config = dict(
    n_kv_head=4,
    head_dim=64,
    norm_eps=1e-05,
    positions='rope',
    rope_base=71600.0,
    rope_fraction=1.0,
    bias='none',
    init='normal',
    optimizer='adamw',
    lr=0.00184,
    beta1=0.95,
    weight_decay=0.23,
    decay_fraction=0.72,
    final_lr_fraction=0.0,
    doc_mask=True,
)
Each number is 128 + 32 x the weight over its row's rms, rounded and kept within 0 to 255. Layers, rows and columns count from 0. Numbers have three digits each. The size before them is the row's rms in percent of the matrix's.

# layer 7 attention query, 256x256, rms 0.0772, rows 160-191, columns 0-127
118:161151130124083143132119123119146155133187146122079179157149069090104148178124102154163107128136149136209113131173085138115132191088092084100134165134115149174161151131167115172089146154114128195135093136105095165097157124097132127107105117145161211112154131132076067127055141104136153160118173149182127189129082152090159139126070130142121157096105170090067110105122153143132121115137
086:174157131140111127079146121095162161153184117135107153152149141117132151222146102133157140100138137153191089137133070082075111176102118106106129152145167123210140152163150111139095118168161116180120138163154093125096096131105153143077133079110146196126135145098166148148072134124120185198096147129151176177108059117075166184111091146100148131108155167095076097114133130122087160093165
093:122167110148122168129185076101081124060138149127150145113077139151087149077158168116085122124166132173113109130103092096127126127169139141151100107175168114136126080144120144051138170114122162048130133179141116134196097149161125128105143154117096080153083116101121114187168101132161169098125083153110160162156098136108112138106144130099171138156109068103113137133116155127182131148086
095:104084078124173117158135160141086130112123173131145070123149206158162100096171116128123137141115153129143136137148132107127103048118123198172117086135123119095115122059136102180144065110119130125127131101138156115089128142108136150203146066124110130123053134135107147065183132139147132098150072119142158124115151109133085139138136098141129098145151145167151136205104102160136190090110
091:160168113120094104101104168119179102129122116080092155136118106099126139255131132118182133088089129115146133079107107149119129162097107087109178144123068133182165111133127129142085149112138130202140123122087144144095165093120172124138119138129246179102179173125139156158104143142153154132123133125170096154077142107102174104094111149096160113104128128098105072128158144126103099095162
100:104114099073159203129137120129156142100155100078111135155136129122051162101101112166116129093159118175151125176112048134173139154187123119140126158123131201092182120149131144088119129130103138157154124172119103131108117151155124090068126098114094118114133110152090037142102144116062157102090103116121112051153151168150143091164152135137098081115101122174171134080155101097104170111057
083:182083134180137098117097158153102160112175143181166117149132090204120121137104152156050100088135164099167173194101136149129090086123103139136123131108172112109082112085134112142152109135145162111115131133141111156087101189099121129167124138099081137147074137134086146097180104079120109071145059116201128109130130157126115134137186075183125158158120135183052164153091166103203111152152
107:127140145114145156134139094140083129112062187166103124121095156133130086101138119145120116131121130103063106132170127114156127130105105143189069066135136113083103125111089095156197152115113109101113159108121178118101178209149130161214156129145103143103142088129105081090187146145154102163157165122100121170121127155089110130136155135135147058095127133163187095151091119147131166090120
109:108115085167122115140180118153115091160146149114137113136114085131107130087130095049183115137079140183093117177194183093149163138122090151156151123174126154149132146212112155116165103115128088066120162133156115128112096202122131099103095120129128086153122135115130110130168122202146120152162149074077132105146174080131150125148121071137159095060122089142127136169104177099108114063101
106:129152116157136140214155162096162127134114122122131138140093186151140100144153100087140058157098119139168083116054140141128098157114183103117088133137155117157128117076082152159167155094138114121147097152164150144199103096137115112105117068151088183127101146111156157156169161176130097121107139152180212209110159182134133114097098186143093153146115106105100091138178161097145130132143
082:106138095128170145079154108154134129148127099096114088133130143100131127100135167119117139080121164191152154143123106144126151072165108114146169165111107139132144070173117083106138205167165118083096104129151114102099089151127108107089136182160161125090165107136091142110087121122093135108087137088085148073125118084127109167139134146119138121102171127079165125099143096141097181147109
072:129097163102114131153150127015098150110122146153129155101145082138155115153099148144087096168140144072113095078101100114140125136130154168153117163105097144128105116139115175155129088070091139153088110158112160159170137104117148179132106094122164174170135184126112106160073136092153146160164075202210101167129133100118104153156127128110136183094130100120062119111112145177135077101154
106:144113131100101132172133139079087179119077125148147136124146108152153139176122100131156149115162118126137114158087085080099112160170151091133097139168127149168078129114139143141103101151087136092089114176121133148121108063156077127132128092129107163142119187057086107151103080119098124147073130196158193119091110177151123110149172136138108147245102089106140163115097212136161109107143
105:135144148171141177089189094184141107142146089145099122113115158105111175102141167131126187120146120163173134143162202088133115130198092113149169088098186111090137108157108092090129157163178156066072131101138143114104095139159147115087109163162086140118175101162131139115125080138125099131147086095091112082145107138145108093158196102155183049112139127171144192136155106173171201103063
135:124091125138170110125129156133086117112151139185142090132156119211129071074134153156109128187110140104087158177187148139145142067117123179172094075118178089122114116081170132159171087064112126087111171141093134124121107147160128147175144130128095096145100104160144136103207075173167098110161095072138123082141162128111092155142143117118086102144136085194093138163113170183171123139114
122:153166132111138091145121128130088102116119101159142125104155116164104120083155127112081126105162254172128111200140130149197109093124135175150161083148155094145116133114214148151167079087106102122139140114129104123126065093143180108145068169098125100084125114087109142083109112173160126099091058100099109116112133136165103114128092088079114161123162155121115164100157159062149110158144
108:098109146141095136149130159126064148115071148109151119087088117182151101075154117128078068159148148111129125099108050119162147134169143125149096099154121102126095095119165150150187140129115128123141106122152166159114077128093157161093144057112097103158142140148108026103119197126157140152104107191075153107131136061179126140108110142113114138177149159119096135104122084136140163160062
106:053116075102152105124164163087202112130208149134103209174158156110133174152113120093105112095140132085167131106173118106108127151096100134182086147135131143091130112087130148105141152093171187108179114055116091128135114063095106106127098121125123191185118130095117124106081126114114137155107089120086095136128118138120130177148071137199109128115098088119084102140088093147224112148125
106:123090133145182116122159129152169134060133157122167187147148125134141137101159094090126153137070092150105157080068138059184176117147092176103101168130123208109204201137086138095147109122138163119138119123143093114134159120146126164188146123082104018114087186140128162184105149079155130152114127105124124119081086146113109159122094141125126080120074058095093116131095145125083126081084
115:204075126117136120086107069159140132094132104131126122188122086157105174145105142139175165134126190150136112179182077107147114114133084126121152111122170136148113158175152126151171097127203137147202150142158083120120159147147151101155127140105099205136150061142101212140097064104095135128118111136155069171184130129075145150131074119176133110122113104132134109131128170127130153101034
115:106176114117111142158124170070117122102079133155150087166145140129172091128195118155159103097132098094107146100172097118109134110174164090127074160164104152102150088103137121147160077141033216158160123066115132178136110166148104134087174105191125128105140165087138073114195155135152101158129168134176153196108139151130188099047145142128073148085125080133125107157118142127100110191139
104:166149151107144132121136089096193076189216142089116086148150086165118168125090190131185165108118180160084124182177107130122083175112081141134198126122169118081090138168139107133115138146143095112152107159097141086094150126156174087184128099095118161146125010099078165136040116074133129065150124136082141100150144131126097139166080084126127153149127194124129134128142109138127188146108
110:146064094150088127129124163112102197148115095157174103118081154127173098132108128127117102152179115144167111132122127135124144127157101175123136085173121090143110117077106117156079151134124104101045124197054073175117155171105200130135199125112107109133073116114140086172158157104125140145164107109190136166043183140126102147064137116122147072155138121143133103075151162157144152107143
106:079136045131144125158112159143100185134160101160086108099118162108109093178188161155106079104107126137156072138122186128109115144095166126136083073173115120117143105098116106112078113134164071109097152089094133131155078135108119122088118176143166120090084042170187100098159120146208112122138106149152115105094072115162079144103123144104135147079148117132121182118135087114136166129170
109:116094120209154030151098043035138141090129148106080081121079127102094104140166208127123118104115175141122136101167079132093087166122121104186108120075143114144101130119158138105149087152091154113148126141162175079164152109155170143161089110133130117178135163153124119115118124107119123154174162055070142128149151123120120076133172120164113171102121145075086138140070176096121137092127
104:180179106158137148198087116066175138189128172130134152138190113118112090138126156158112124155126160160130143162159109100129193157157075135136117165146134123122160124136123044126120149087089106118191129111136097181089133153095146070113095141105073138143101110129137057140098090124151117093150108098102128121120104203073124093054083139071138098042135113086110090113177097112160068159147
099:136110187140103059112126104029075136082132109128138103116105138189105121147142131161125137138143147134110163138103072086112108120170125115165116182135093162131124113148117106109153150099124103116193132135173145153103131082201114130113106175183155154127116084147145123115093074109105093139068096171155153121146113147103201096109140157181030111132114095153158143099071079104119123120135
106:141147103109115043175075087166102177103073132051129151173074117132163104110152091144057055136102148113154103165096169113139137112099100154136060079148107118166165166166201155116132091119159028092154103100160100100121102129113123123124109181140093132119117124191163115102130172111137080144144096143144157139171094081181104112114127113106079122099075122214139188103091147144121105083107
111:155084118118089109133104039137127113131103149130131112189090115122165195125142132124143092139105136120112145141137094117169140111149140080141132178133138100148106112152113135210125125105086095108196120064177138094091088116104139139126146175124106162128196115104181091150114115135123099125153118122150119071138189054111089139111137148102101139097140077108121114126109114103094126140094
115:097123123166142129177083055144150132092097049128087130155102136097140159149169102131163053163108107118072080125016155097145117116167144182163101116096151083163120099151151112190132153106137139132220166156096185100078098121133132128128170120124134076095076133209161137120161157108156098113104147151086156161097111155106144094098212163051069132193111092196125147135130122141108140082100
108:119093140124143128087141084132142156124144127051034063147095133128170125159115147130117087133147183127161162125111095109127120122144123117190163109087169117136163162169140130110120211108131195147194166151177140115131162130150090117147124133122113133147153124181128185123142113122155120139115121109094110129211146147076160116119151168121115130120105078076113044181160139106082177140096
108:066134157112144056138042148109182086091159118101204108131079130155089101111142107094183075142164163087104177110111114137146122114121109122131131219108108161095137134139107098119109106106085162095202060117113120138062126068070135139160120114098110136118126114175116102098121117105091180099141150136059154099104091146107163145135083123152096084165156162119164128157110132120187135153101
# layer 7 attention key, 256x256, rms 0.0749, rows 160-191, columns 0-127
091:115159058124151112162113101161080121150193139103146129103174155146106167087112081075135101099122106114076143067120139144194102168197127114152120115084140098131064115136062163105140131150123141112119145133090172116111062146157102150146167095157171092172102099112068122085114120173141107077139114198079092124160171073134108123108138090120151180156126136145113181197120127121087075166114
093:067097065081141158176166097141087072133146128119142132100159096141150147134150120101157096123126142152069164096095137159103116134180125169168127109081131155121039108116098151110137160111124093076072183130127144127157122129126072169121132148154128112192102103154116133089134142141142140111149140158041145138178132066165122088138117088108073133121105112106117163163111144152118119085016
094:113147066092160102146163093119134120133100115160104134125112109198083047164172117155122135211079129119135141159113179142087124107138154165143127086183144133182142151061186128147108121093134066112057113108138122115142134124115099139156143116190067075130082104158174171131194147093143099152179133104127155081112128100137079168108183176076116097144125113110107151144150186083129119060117
103:129146095144144145137068136082148149124109131133053105148079135118135125099151166143119151147108114127102060159129169112104165108129108107142135097130127114132170093155128073147110158091083135112090090099128076068114095090133195067102089120044172115102132095116136176185103033147143107141160138069151163103087077096184097152126195182091125114151139180183191170133158157111106080131087
082:171089166176111142096106138142136064144136127128132172093116047119113141084122086121129072057160159130146117112133075156095103182157135121152129174149132126153081125138094140147150161185159150140173114170130155180070052102154153162068119128130129175101137142084102080113113155062103146109114110173090090126154079119098148119118069073171131182116106139120074074141135101094177118115136
103:182091105152106132071099144139116138095058150125176129198148178174195142123130088076146156119104140150146130138097141064116116129154174124133132163156136115111109102100161105124071150120119085120145115094137129128115108099088114141133128167157125102182119117145121191152134128116152143153107086191130136179081157103157160135053128153102120119118100121114124152145168101101169126158161
099:137160137123130093123148132113152125090161073146133095116122202151064085081128154144147160158127148102118156181159135147121105118142113152157151092161108149104179120095148152145179114109101123170061140115072088118154211144204159139174109099151100113093169106136120120110171077131132060085152102116139117066071117141176097152124158107111094089127099116131133143203152063118117126138106
098:126099073076124168138081165135130126114127092170158127146124144120129083093156150151093172119109108109162168158129117130147137070125103094160143197140099093113084084064138104175110109079097126104133140107090135049096121131138149107113119152109124132079079143146165121141163077174128125093158103180147151111085086099116144101115084064148108145162103153154146170175083140157069139158181
109:144178088153114146141222120099136121103129136089133097118145114095103127207107094124094153176180115144148122098126165181102139120114145172101131115064185196108133118133058161140132124130106123110118129183206108113196144124136129116052141098088113154159107158122189129133126113114138109182141163173094141113165127095160130110200120179086134137125198117178081126174087189139166134135084
124:123160131082157138114143078113112189151124180091119145134094097089146114139130078112172079110149100136132105132122119146097166134137136131087132127086112139195157154095107090079044146118121142105190148132195106117136165117111055132075147144191109171142130177142105116110123175072134150163119143101135136149169112102100171139113090157165133148129082127099099146073133113091156084031161
112:168119163169116131134140083155158085180155112112110105065110116123137212176138113109132113111163145146096131065166145089094084196131137150123151125134112121122104092180153125117177127162112124144091108121167138173091092123135145163109142134132121128167140134122086181132088178092089170131113133143092127138177164108158132122161148157074106152180152104117151108093129145076145104132041
121:099104141108160150172136166123071134155134143185132117120163177124154084060157143149123095168131155112094139173142120155151151066132097140126127120180099125139129151087179122140151096057085116135115106116090094108145165123147131121143136127110087112089149112113146060101161101130154115087154131082124097051082123195128155153107104084152103072125136133123124169120137110161115167136155
110:080158090103172091125184113129037146141103145090199098111116103110114102157067119124170123125087128125143120136127103118092139137144086117110068095153116167163129124100096098149164124117104115102108125129119134129169130160154126075135193164142102184100118119186162162075117143176150097159114168131126106114127072057141142118068160095101141114106079117113104145084104110092135090072148
120:119160141171129152116190098132183138139113128142091120153103086153129172201089164142171195135147114134101140111138174106138079186191087141100163148137146108079143104158133148088104152160100134146110093142232177173154132185131196169113134139101160081140133102084148146148082109123071122167099163106107112189128156103110111121147148172076180145114110139146147122092146139128097165143092
051:150093134084129133094116111110133122036126143140113076128132154167135070061140094111120116150098146101121200136129118141116200075142113112173137034108126116112171070139074099144164128056104148091116091121132110056131145127124187153122124118093124120135151136138118188131181100125137084105151114123116079071163152111139133106147108086162139087162099108114138137164130137123145167127070
097:116135115110123090098109111109236101106110112064125113129149115173118137185126112095151140117086112152123170101165157165117120163129093168140170122094198092208065104118113103143138127152117113167093163115100105157087092114085156122098123143139166124183125091100113132164119076111125135127150130109117096133146124132131093147116150143187120097145139075092088135137048129094115121114116
122:099100104122109104160088118135139109099082070127167121098104184112115044116183146184051174103080110164134081110179147098115137039107162059170066207109100113157142186065166128131066160102133104120121152092111099092146095173101119129140133157142105118100111096174110149126168115136153155173139114113108163117135107107111113163055104161136110121153149177123185146096085162156142119125171
115:138155154109143141103135178125114125147105190128106140079174180173127133098130115181138084124171057105158119177071212122100128119114188182059138087091144165129123134153083170148083172097125126155149177113147130077166159108132120109132101098073126104197080126180139123144087086136142101103173126128133167119150158136130137116117066158145159100122123140185088097126146138117183130117130
099:170100138115171151113126129157125094101116148151125138158157107132124122144109188120139063108153124053107119112108196169141139164171138133126163065091061119119141140108111088117117090151155176148133144121170169109123133088117090113126147154093147092132137085080189100076115152147109107098137143145076170123071133137107130125119149083185135144093160138054179105089102128129131144143164
118:129132148082121118158168043134213083126145155149152099111105129155156159124119173143127098153069116142089121158110144176155112094101113179139149074101100137083124113077127112172209128139104107164157135178138136163093141127153155092147116156091128105190146112126174117127144105114080110104140120133144160150185081102132094167182189117119165152089115132152132170133095156129092124124125
110:085113116065148119087129152201091073153156122070108129158086104103132124141117117123066137112122129102135152147117109137092102111136164075142126111108124139148144100126132092108114151141164155097067087099132148120098142105149086135144183139123172143157159122119135092060132134128144106130131127106096102157120114174144141112182063116169071165156210126139185140112115123093150118127114
097:130120110115118147163123143095158147106105166183146100131161118161111147120138157142112195161115114167100107158150132089139114126116106200180103160149182136119137161101127172127115135108077105122107113164060131153147136145134132147171108051088106125117078171175165169151145091120161112111142100121168189108186133064136091152155157124005116110123096157134067159121156137102146117101113
114:147126144143096142124143093086108104166146158121139075192137108084143067117128143148174128073177194160156053100113085125134135119117137102101048143108138090139150112126111090081080101062095134142116062098117106109138149161172128116125131116123107137067148148142038119134152158070125151133115206148099084093158089156101137131102144117176178124173177087144114162120168127125154132088125
114:121090143109085126105178157071058117167135159150090171121130128147108139146165133147157137089160200141168061125164117094065093151119171129151121168101160150159129111168142100098107139128114152108179093088148172114160113089161131190150076077169105144098092104119124124123144105110138156174190108155134139092111117123119175053160098159121147141132140120176063087127171152139138144117136
112:068131116155115112190136183118144167129141205142166183119112120055119159085084151133084112158128103138108150143139194118126111108110129083156121151097171157109134093097196134139164109142129114118117148131108172139075179059115173141092140136124137122139070096171090192125139122178091149135113118140122108101067119114225176197083161127159139155167135098091159182173182142077084095122108
097:154097175094146157072094150138110092067145103102154118141163121138134170099115112057170093066153190084137112149170136160158122166105129133173147091122096091108106132088132109112038137181159151113134133086171119093117145188148121158105185092155156096154138143141073099115093122113100129116189124138136144125177131203168116102179088099166155127122115113087178112155080130133164148159072
098:095107194107176164100093120129135118208168130094148154073098089166162145101113097089189052134099141149143150138141132135151146162152131121107218090169043155158101119143105105191181161171139171146153076139146134127108118130184084111143151118153086147158211054112150054108097128146061112166104144146044122102102141151151163134117171099145106099134122113095140071123090175137112125119119
108:105134046165091102094146120116130099108163131180130181145101143162186125180110141147108131153172081168177128128070117091171148157102104079163137084046154063135066124110152117117157110161136146110112177154106126104108102085124086089127053079179087087177159160075146093151116129108157154183170138157090088192100122124134180157160156161153144158144127137119131120140080140155142073141119
110:121102183091135175123079138174092091106102158119174103138076135100113141110149087125093061071104133148131181131150056144094186132099171152171166087108131095098119093120105116137117130180141102123166116142153129122079127155102110112093120176138128122131118143149172114106150147180189157100138127122042129112145161145099134106141153098102158121143065142117164073111125121142108128181097
112:081147146145106121101128124152077138096113115195155166144132172134099064157156145145101126145161080109130090131104122114143117138135156098158113166117093145114088168129174106143098155130113096133166078192073125102118111103143103147149125125170137079115145128147157154117131075135143152130097106104155129140128084128104146134083118135148127156127072120083127146051149103104145108180140
112:127096135067149131088056155096124130124129122149088133152115133108124142079124107097149078126089110136089173143077184167148110158107143136125192102131091105100137051129183089137169146159103129165128112167132129133112148083071106150114091153191172095110137147168130162142100122112072144087086130080147162126139105153176172135148203152097157091091126126138236189170132131136131164164108
109:121116159182157102029084160104174157117133131123114130110169118126159129099121090110118075113113151105175106154128109100169117111144138109077158096147151164177135168209118123178093155204211097180119148126112104084089106167147097099121194102107151108160170099108125185124136094126125121077103148138115158119088117121084152162098153116124062061148177102114141101142117105111125139084092
# layer 7 attention value, 256x256, rms 0.0532, rows 128-150, columns 0-127
105:082151124094135156094150098141131126129113148124126151091108155101120137118137116116146086154179130150158114099098195142142157113149136182101170158157126097168138176166112159128114121128078074164117090119123111109162109076139147173112101162084170106082094104124119139153127115122058158185061125133099170115137125196104085147167139196061114133168171111118183132091165102161148116121173
107:147098146088131137061131087099122145094089085115145094117127123089135123125090087060132121102086074090127196128122149176114125155114165178128121088135108106103146068153105111100153151142105170088108132104150133158135114141174161094171079090133094139090122088116109076088151145140131101107137211121139181069127126092160140127186122162125102164099085135199119123165101060130117123121080
114:122199119118109139121144151150090159140069149114169124115099138115125113157106159120150132155140111130182125117139086206109115088121135118167134181163136102140132116162072128151082141136133107120119123203141194143132080135046200065096063077103155143168187096153109114145148120179057116125158105124119087119118125147128094119113143088186147111139061122146062148171025136159105075117179
102:186087140184129105140071064055161137091159155136133144106133134172118130109096150080157138150108091225115088124151102110119136145147068072114131122124170118073106115146141129114127161114096123142101068101142091071099151110154168139116115106142087141159137103111136152194126135140136104134104147136138135193165158100157057132118144133165133124146146165119112085116134138153114104052121
101:144160123159156108123117220159103123116088142118134091102113160127137134124144148164146169070126144138200130113155092106149087130157150120144159136135122144135127172098085139147092159115113150155109142140088097108148090128168138110146146089128151117154093096122099167072172123140138122146198085139128190134044120188165118142178115114135180065139181069127141091173066141095090140108132
110:123102131103120167135184168189131146169173172153152183101128073119112144187141120113140097127151105101115106081120118127140096114150060167133123182151108147153151098178149098126101140112099155098135113141162111134131177148150159080073103107090071158101138110193127172142171131128040151165065163151061071116095144139125131147147119154146171130123150117176111131189121118165113115134125
106:148073129156131095068118000105190096164030128083141162085151112156067133106142118159207114071138099143175088140116116141161133158151153101153155136117111192118146162147087108153126139131158142177129128196085093123155099138195139140090114103164146147051101129089079120060192159114169142176055048139129160143145119106197108127151127109097126090100146136135107069113080116109102087131120
116:103156157161097075108137073183160078113135169132126120133082098143153128071126103107135112121100127155083097164164133142153116126114103104138132121098185030091132140105137124102136096113092155061122074149171097153094230146084125159123129102187179163147075109130115092113111131110095124125200134125128141102155135098109104155130122118128095146137194100169090167127126164141200107139180
105:102111107121142181125143104188157089093132113113095109150084141133103127152097076129090154132163087127101161134139191134168159127111176113127115124124097108083137128082097122126149124129079118121125142131150161121061158114135081108103092040132143147145078126138130128105127111092091106118101111128067145191098103159195151118134122096075145092154173156166133189132191139133108185060184
112:165113108087080179122123160165081121119066093121167155206118173114099121143132163102126159175065139141100157102142114177181146142143193097166149138122109125154119096160094159132140099162197102119079064096112122099110171147093092095036157184114080115087143152080094054136116129127137116162149123144116162094142097161080136130098132161107103143049174112120153106117117162110187177152092
109:100100107170145139113108123142155212137108118161141126099159131158076146127124094141091106132148147118138037157092101088202179148181114097213138165107101114137126154154155160148088120123149108164077146145124108134179043149188162197163107108137057159113113110105163132136102127135091134137102126164139115162135214159122123213102126108111197143157154103097122106083136196094183118191112
109:118051136207139110104104068144173168098173146174063176143150088179160118177128127100123123111155108109141082141182102045137163106102173130122111152096088165132152141148105142114108105126124076091209168161126133160092115160124148168101114096135097084135157160136122124145157151121177131129133075143139077100211144095115125157068167119126138154216130147142094114099139112127140117104092
108:138124230167130099098173110109110152121163143150115110173123112124092135114185141213112156157123194139160154194141122172069107099154095095175098169092068134072147135138117178117160134144122087099069070100140154165156086142151087113188129125106140080167152111078087096132119121115105101108165154140123181101179161099080122126139207110161073129137117116110130180050151149087158108154132
113:108132110095159128073152130137156111093073130050183146132134110110198130087092153130174105174105193148079170170082122159079179147181100124096121122171148170046099069086167155157164169145130106128097109167123092147149088126146107108169129123139090102103150099116137125157146094110144137113081081132157132161144126105106177146148157127165186125069128136076142160133170149126172109155136
106:119118170159168172110200146065214141118136163147134098113020087108140129161088143156133149120115145111168133117149113146154097085161120139142141133154098117085127132181167151119119155098103163118158124128089102130080110117113162139100140085123128107100163124091130094155140140124128115100173155103172103080126179164107139112143108149088124122112071157110117135150105145089136104179056
111:116155109071150149102139145116108148151151125141098098078097100138117119171152094155131198148107132150132121120081149148114080172085138114056172084090195133131083171106143167095135152115145143128134132099110074071127098119158128128163141113116109133105099138152120114146142160120144119136122126095154142148116108141116099169187090095129049123045086098176131120106033117123167145074147
111:124111112150070142166084137147082150174121105164066144106129132126150132127102141155080192174101087088126083095149127055097160091078123141148119086112194085185104104131146121139125109114143171125112199117086089121150155111148085130114154148131139152108123117112111110069148126099146101138165149143009056163099111083119178123119123158130093115088142118088110124171130100123132174096103
098:145115129162132196160117131162098131113137109085132133152143151124149112149097078140129155128169153115105114139104148077099108077136220150168167117135143143069159126170091133145144136115142169126139163116075172099131164123143131173111094081190126073172142139133114131098101135089214108096100097099092145143158149136142114122131117139120189161126158137113103128162160105094186145105098
100:149120120110112139135149092135193189110093120024105129101159112139116112194137104077196073128168158094170097090150117150171128085178177162143167154100139098110121144083124147131083124152130140119129124140165062081144113159066128113145128116139117090164080142118087144127135119149104114096137152116094082127139219060083097111082118141093086111130188124079135104142067039082110091071096
096:106080122146133141137131085161163168146156107122131095200089116082056128094175139063159085114124147105170098107111127120133100124117210144092092129192097092045161179102182127136156124119161088104129114125104123156082130141113173127137154145136131127158066075148186144078155133175132069127079147147125155144154094128068143123118169127101122125168140149129143133129095128128104068137091
115:114077162145055139089108144188099143104104125148135137159193132138218121148106119107126139157083176100128163146181103125027140101115132089126165106173098119163101141117146138130130149131101120145118173132166119064165117098181139150177169125121091146126202128135085135114142120135175188093080136122162121099106183095137108113070114089165187167072108134186128121118132137108104158197133
107:137185078088161182139177147137086082151158102144151141121115120117143120132159171159185134076117078085115105103140139185089137111098115069207152143102113092136145090089097189096127172137142133171115082117151128090124138150125206112095143146168126129154134165166171150122119120133126114105111173084141120145167198174129151090122080127123131119108074120121139102079077105070124092170126
106:122138118099181121106157143131143145100107114155134125142144100138124120080126068080138133105140206139189160098119153090101187159145106170183128096081128128121152161098119184128159097138139134168136139107109137150149151185086145131125077132115148175145165134118164204126132129142150120151158079138184116124107123126120094114107042141123133097144112172057087154132164062162138089118071
# layer 7 attention output (transposed), 256x256, rms 0.0554, rows 128-149, columns 0-127
104:120074073093140033171089161112147103133151087160120102206108091158152133091132131108135106124148054139151114105145105097113108115189116072098151085159134140139173185190116080131142129131212209123051162108111119136093094164103132120105095091150116114158118095095151166175144069138097128165143152150139133177140149086152119137110138197143170186104098111130081089139138143124124110189127
106:119130168163166108114155119174156093087160132169151181112104179148121089123123119122119153082163042119054075139121152111119065124128129102093146089125169079158156143122167102081125152179106112122105075133139145139177145118097095141096073129161159074117143190143141111132102197162096131148075089131161152083144126147131164139110179133147119134121127141112182109108095177135143215101138
113:117134114161166148100166116130093120144151147134110123129131147179131136129109115126076150225164133083129175129140102120108087164160120151105149114071139114124073083081122082139155111109139149164189135114134095164085153152115135140149152089149088143132071099091108131144111121126188152113129132157179137142112169093141138109115115152163148145165164129133225116132088132137161188116097
102:159137149109183097135108106168130101109147084143141138158113074169156117150164123190126104081122213050114097110129131163155114176127111146125103101144096098123091108103170219151138155149088100131203128075159140151088179145145106104085165138160124108146117104124152163092152137140093148119105142072126142108091162114118129182081135121104127083105114108143149139095153110150135122161154
103:195134132122129118128112124122129119133134126130095168200148093080091150184088123143083145129117167149105100132192128066093131160206162123144153147154100117111128168118152151161154126121149110163127134121218116078076128156171097093171067118106141128131130104137065068094041084087157094083129174181130102138169075081134150096140166134144110153144123116150116103102153114176137180098140
109:168179114094151125122192174147078117114154123097073087112102095095146118108136128098107137185139090111098152085096127134118127114186137114082103115134113147122106060071110105146104111121152144174132117158131132164128129070143151115140146151110184099089061139105108099157076107135173152092098141179172085139141110107114149185145109140150140072168076095082107139112216142139150133132133
103:162184126122146108164143140117107183093081137132103153154161192073115089175091136163064087077069143122142102114192115137084192141133133138120129115161171136171113144052148175137153171124083106115120104118138114147139152117136122165123126146148127123190153150181147152091144089142186135144150163149160093080145134091103145154093179116114117121082105088105140086136087159111166101159135
114:105102220177118097134129096125141133116145104136153110109118124186185146135127168133110132122127089113125084145121143137119104160115140093114143142122142135133073108175155089193165130170166153105169095175119129209157104087127171134105136116106131125147158153144097082103102093141162144131118155126147107107135160154100132184174092065206179046099120149156134165179119102139122057132089
107:092147116122153122133140172150097113157128102129109121125142115139151116140146135137128103193098105132127135117137133099076090141187112124135228109155137170136059089141113068158131149211130128117165075122120104157164154134141143140097157131149168157218151111169114175101135140172201150098131100152093169166130122143126148126114141093150130155116091150092052090125187129130093118146127
110:048168037109185156111156086096160114148180190121128113107166149143099110058123146121161118139193119161126149131159156125102123146129118129132134116077132139156153113065060084157163109145114102144142150112153107121160094153112138119172114093131131144067200071128201144138153123162159114152098129247130148175083098101106119120131113118111090121101156140102120142107127072134093087120176
111:160155074094087145130126156111106082161061124084108159134195120097201146169066129135141104129142147101146143126121179135159098156203147167120136086128093122087111175111123139133108117112120152079132143137113094133146131114080101105076135157121097094118121144111077128141090024168131124173127147114124089108087139127183137175121056135128072139099097132109100130127086125123137067124132
111:114154055145109163157106162075152121142131122146122124121118062155159157199162146081125119104126172120145139104098109112107121157122080092139068134106136086131174087143176156108152171083123121161171132135089149186140118129116084134095152107118138104089130145110119177086097125050117094156146168084127121123157118169082198159083124118084131111106072124135078101127123153123197153064101
106:129070133137097143129161164151136134142095120157104094101128113115151062129118105095169190097115129116122118149213107165147128140128145100148109179131169099150168166102107109211069155135124156135107137116131176088137083135121136144153155117183100168194148109110117139150112117110134141109081127157153115107131119165116088139115173147139122147130154095171164171213085072110054130087103
113:126101136100161124195116134170154136166148160117163132156101141128134171104116120135118098088152145079143163100198116176110139118109130100079130154116236088140122111158075154134108091103088165104118106105080114109113081113147153120099191115064092141113122159129142118166080131160145120164117138105125122114093125095154151071143124191106081169124142124141212093111041085086037107155121
106:071085102137133161150152158138134118114102138102134110161081109161134097158189120128203139152109166108125177133192160114126088176094148145130130122084200136136159152138116193112139169121109152155138112147140129118157105106110134104094112147093119074151132075117100116104089197112097126159126114163105104132114202174148127110159150116149124122097126120125196155162120124112134127132159
115:116106175149114138120099064111113122116099096138089118132095206093101106109133156121084100149139139107117068103049141111132187127165129176138142109147097161153143056087126097061028159171123055116104112130178148102155138095117134109105100156190139102154139127086133127095143128137095096160140088138147172112190184120179144139168085134132128100178104136124240131128098131136156066132212
112:154167166098179123160142143123143099065134137091091102140162134098133143082132152103122129108136188116142138169074104129106158123113127135123150105065110131141091111079160132172121110089149119089157168153138129087175151128118144079135029132109179165056152083159111147127141132114094113076162126151109179088152123120072098092132069089090143132083139098059115111169117115040151067109121
099:156097046065125158139078152136109093172115150115099116093131125080142139129117086090132091128141131116164134117130134099100115166156119110127107181103114144168099137147120084123108133155152144139146113147118166127210132138171138158151078043176098125132171172165147126082140183173104139107121182151101159122114145137104202099129128082130162124102171165143107160145116096120202158131138
097:114119127118073107151159073173144154107114139134118086146072174172127124171093188142109086159117120090138128153161086106133199097215119139167174082141105175131109165134102038155152161123144119139101119171131090159187131136156169149135071117154130159046141186119123135125122126110201152113108088180153071099146103146143147111101154168110152094107098133154189113118138108061159160103118
095:084109122143112124129126166189139178156115165120126095106096129088171120159073133128142111103167078139115148098164173097152098088146110128134142118129154160139087131142108107179168127127175173119082181064180123182162148140179132164072158153093123175104102137097108121130156147116113123101102062129102105100119122129101107133165146098114223125155097211085122124134100092133182126131118
117:128101123096136167180106095095166130154161117042159122110099153076173181165146119090068100091125097166139112102119161145116160128115178182135148122087121090129113076115088130101122082121079099154133139135099128079119096161099134110130112073119129100111124164087103128145046117184118133128140139088167155158091134173148149123101105133064101188185104124134095119140120167112078146117114
108:152144101112143183131127092123183129097153130150110128124127103133121085174128146082127141116115106160156158125174104139091151147133154144135117104139063121080096126146100105132162047145101094150121192152117114151100132168120176160160163075188102129080122115096168151097091238204128171111090119122083095144114165126087114136141150095155143132142158186131188158138126126057101117166159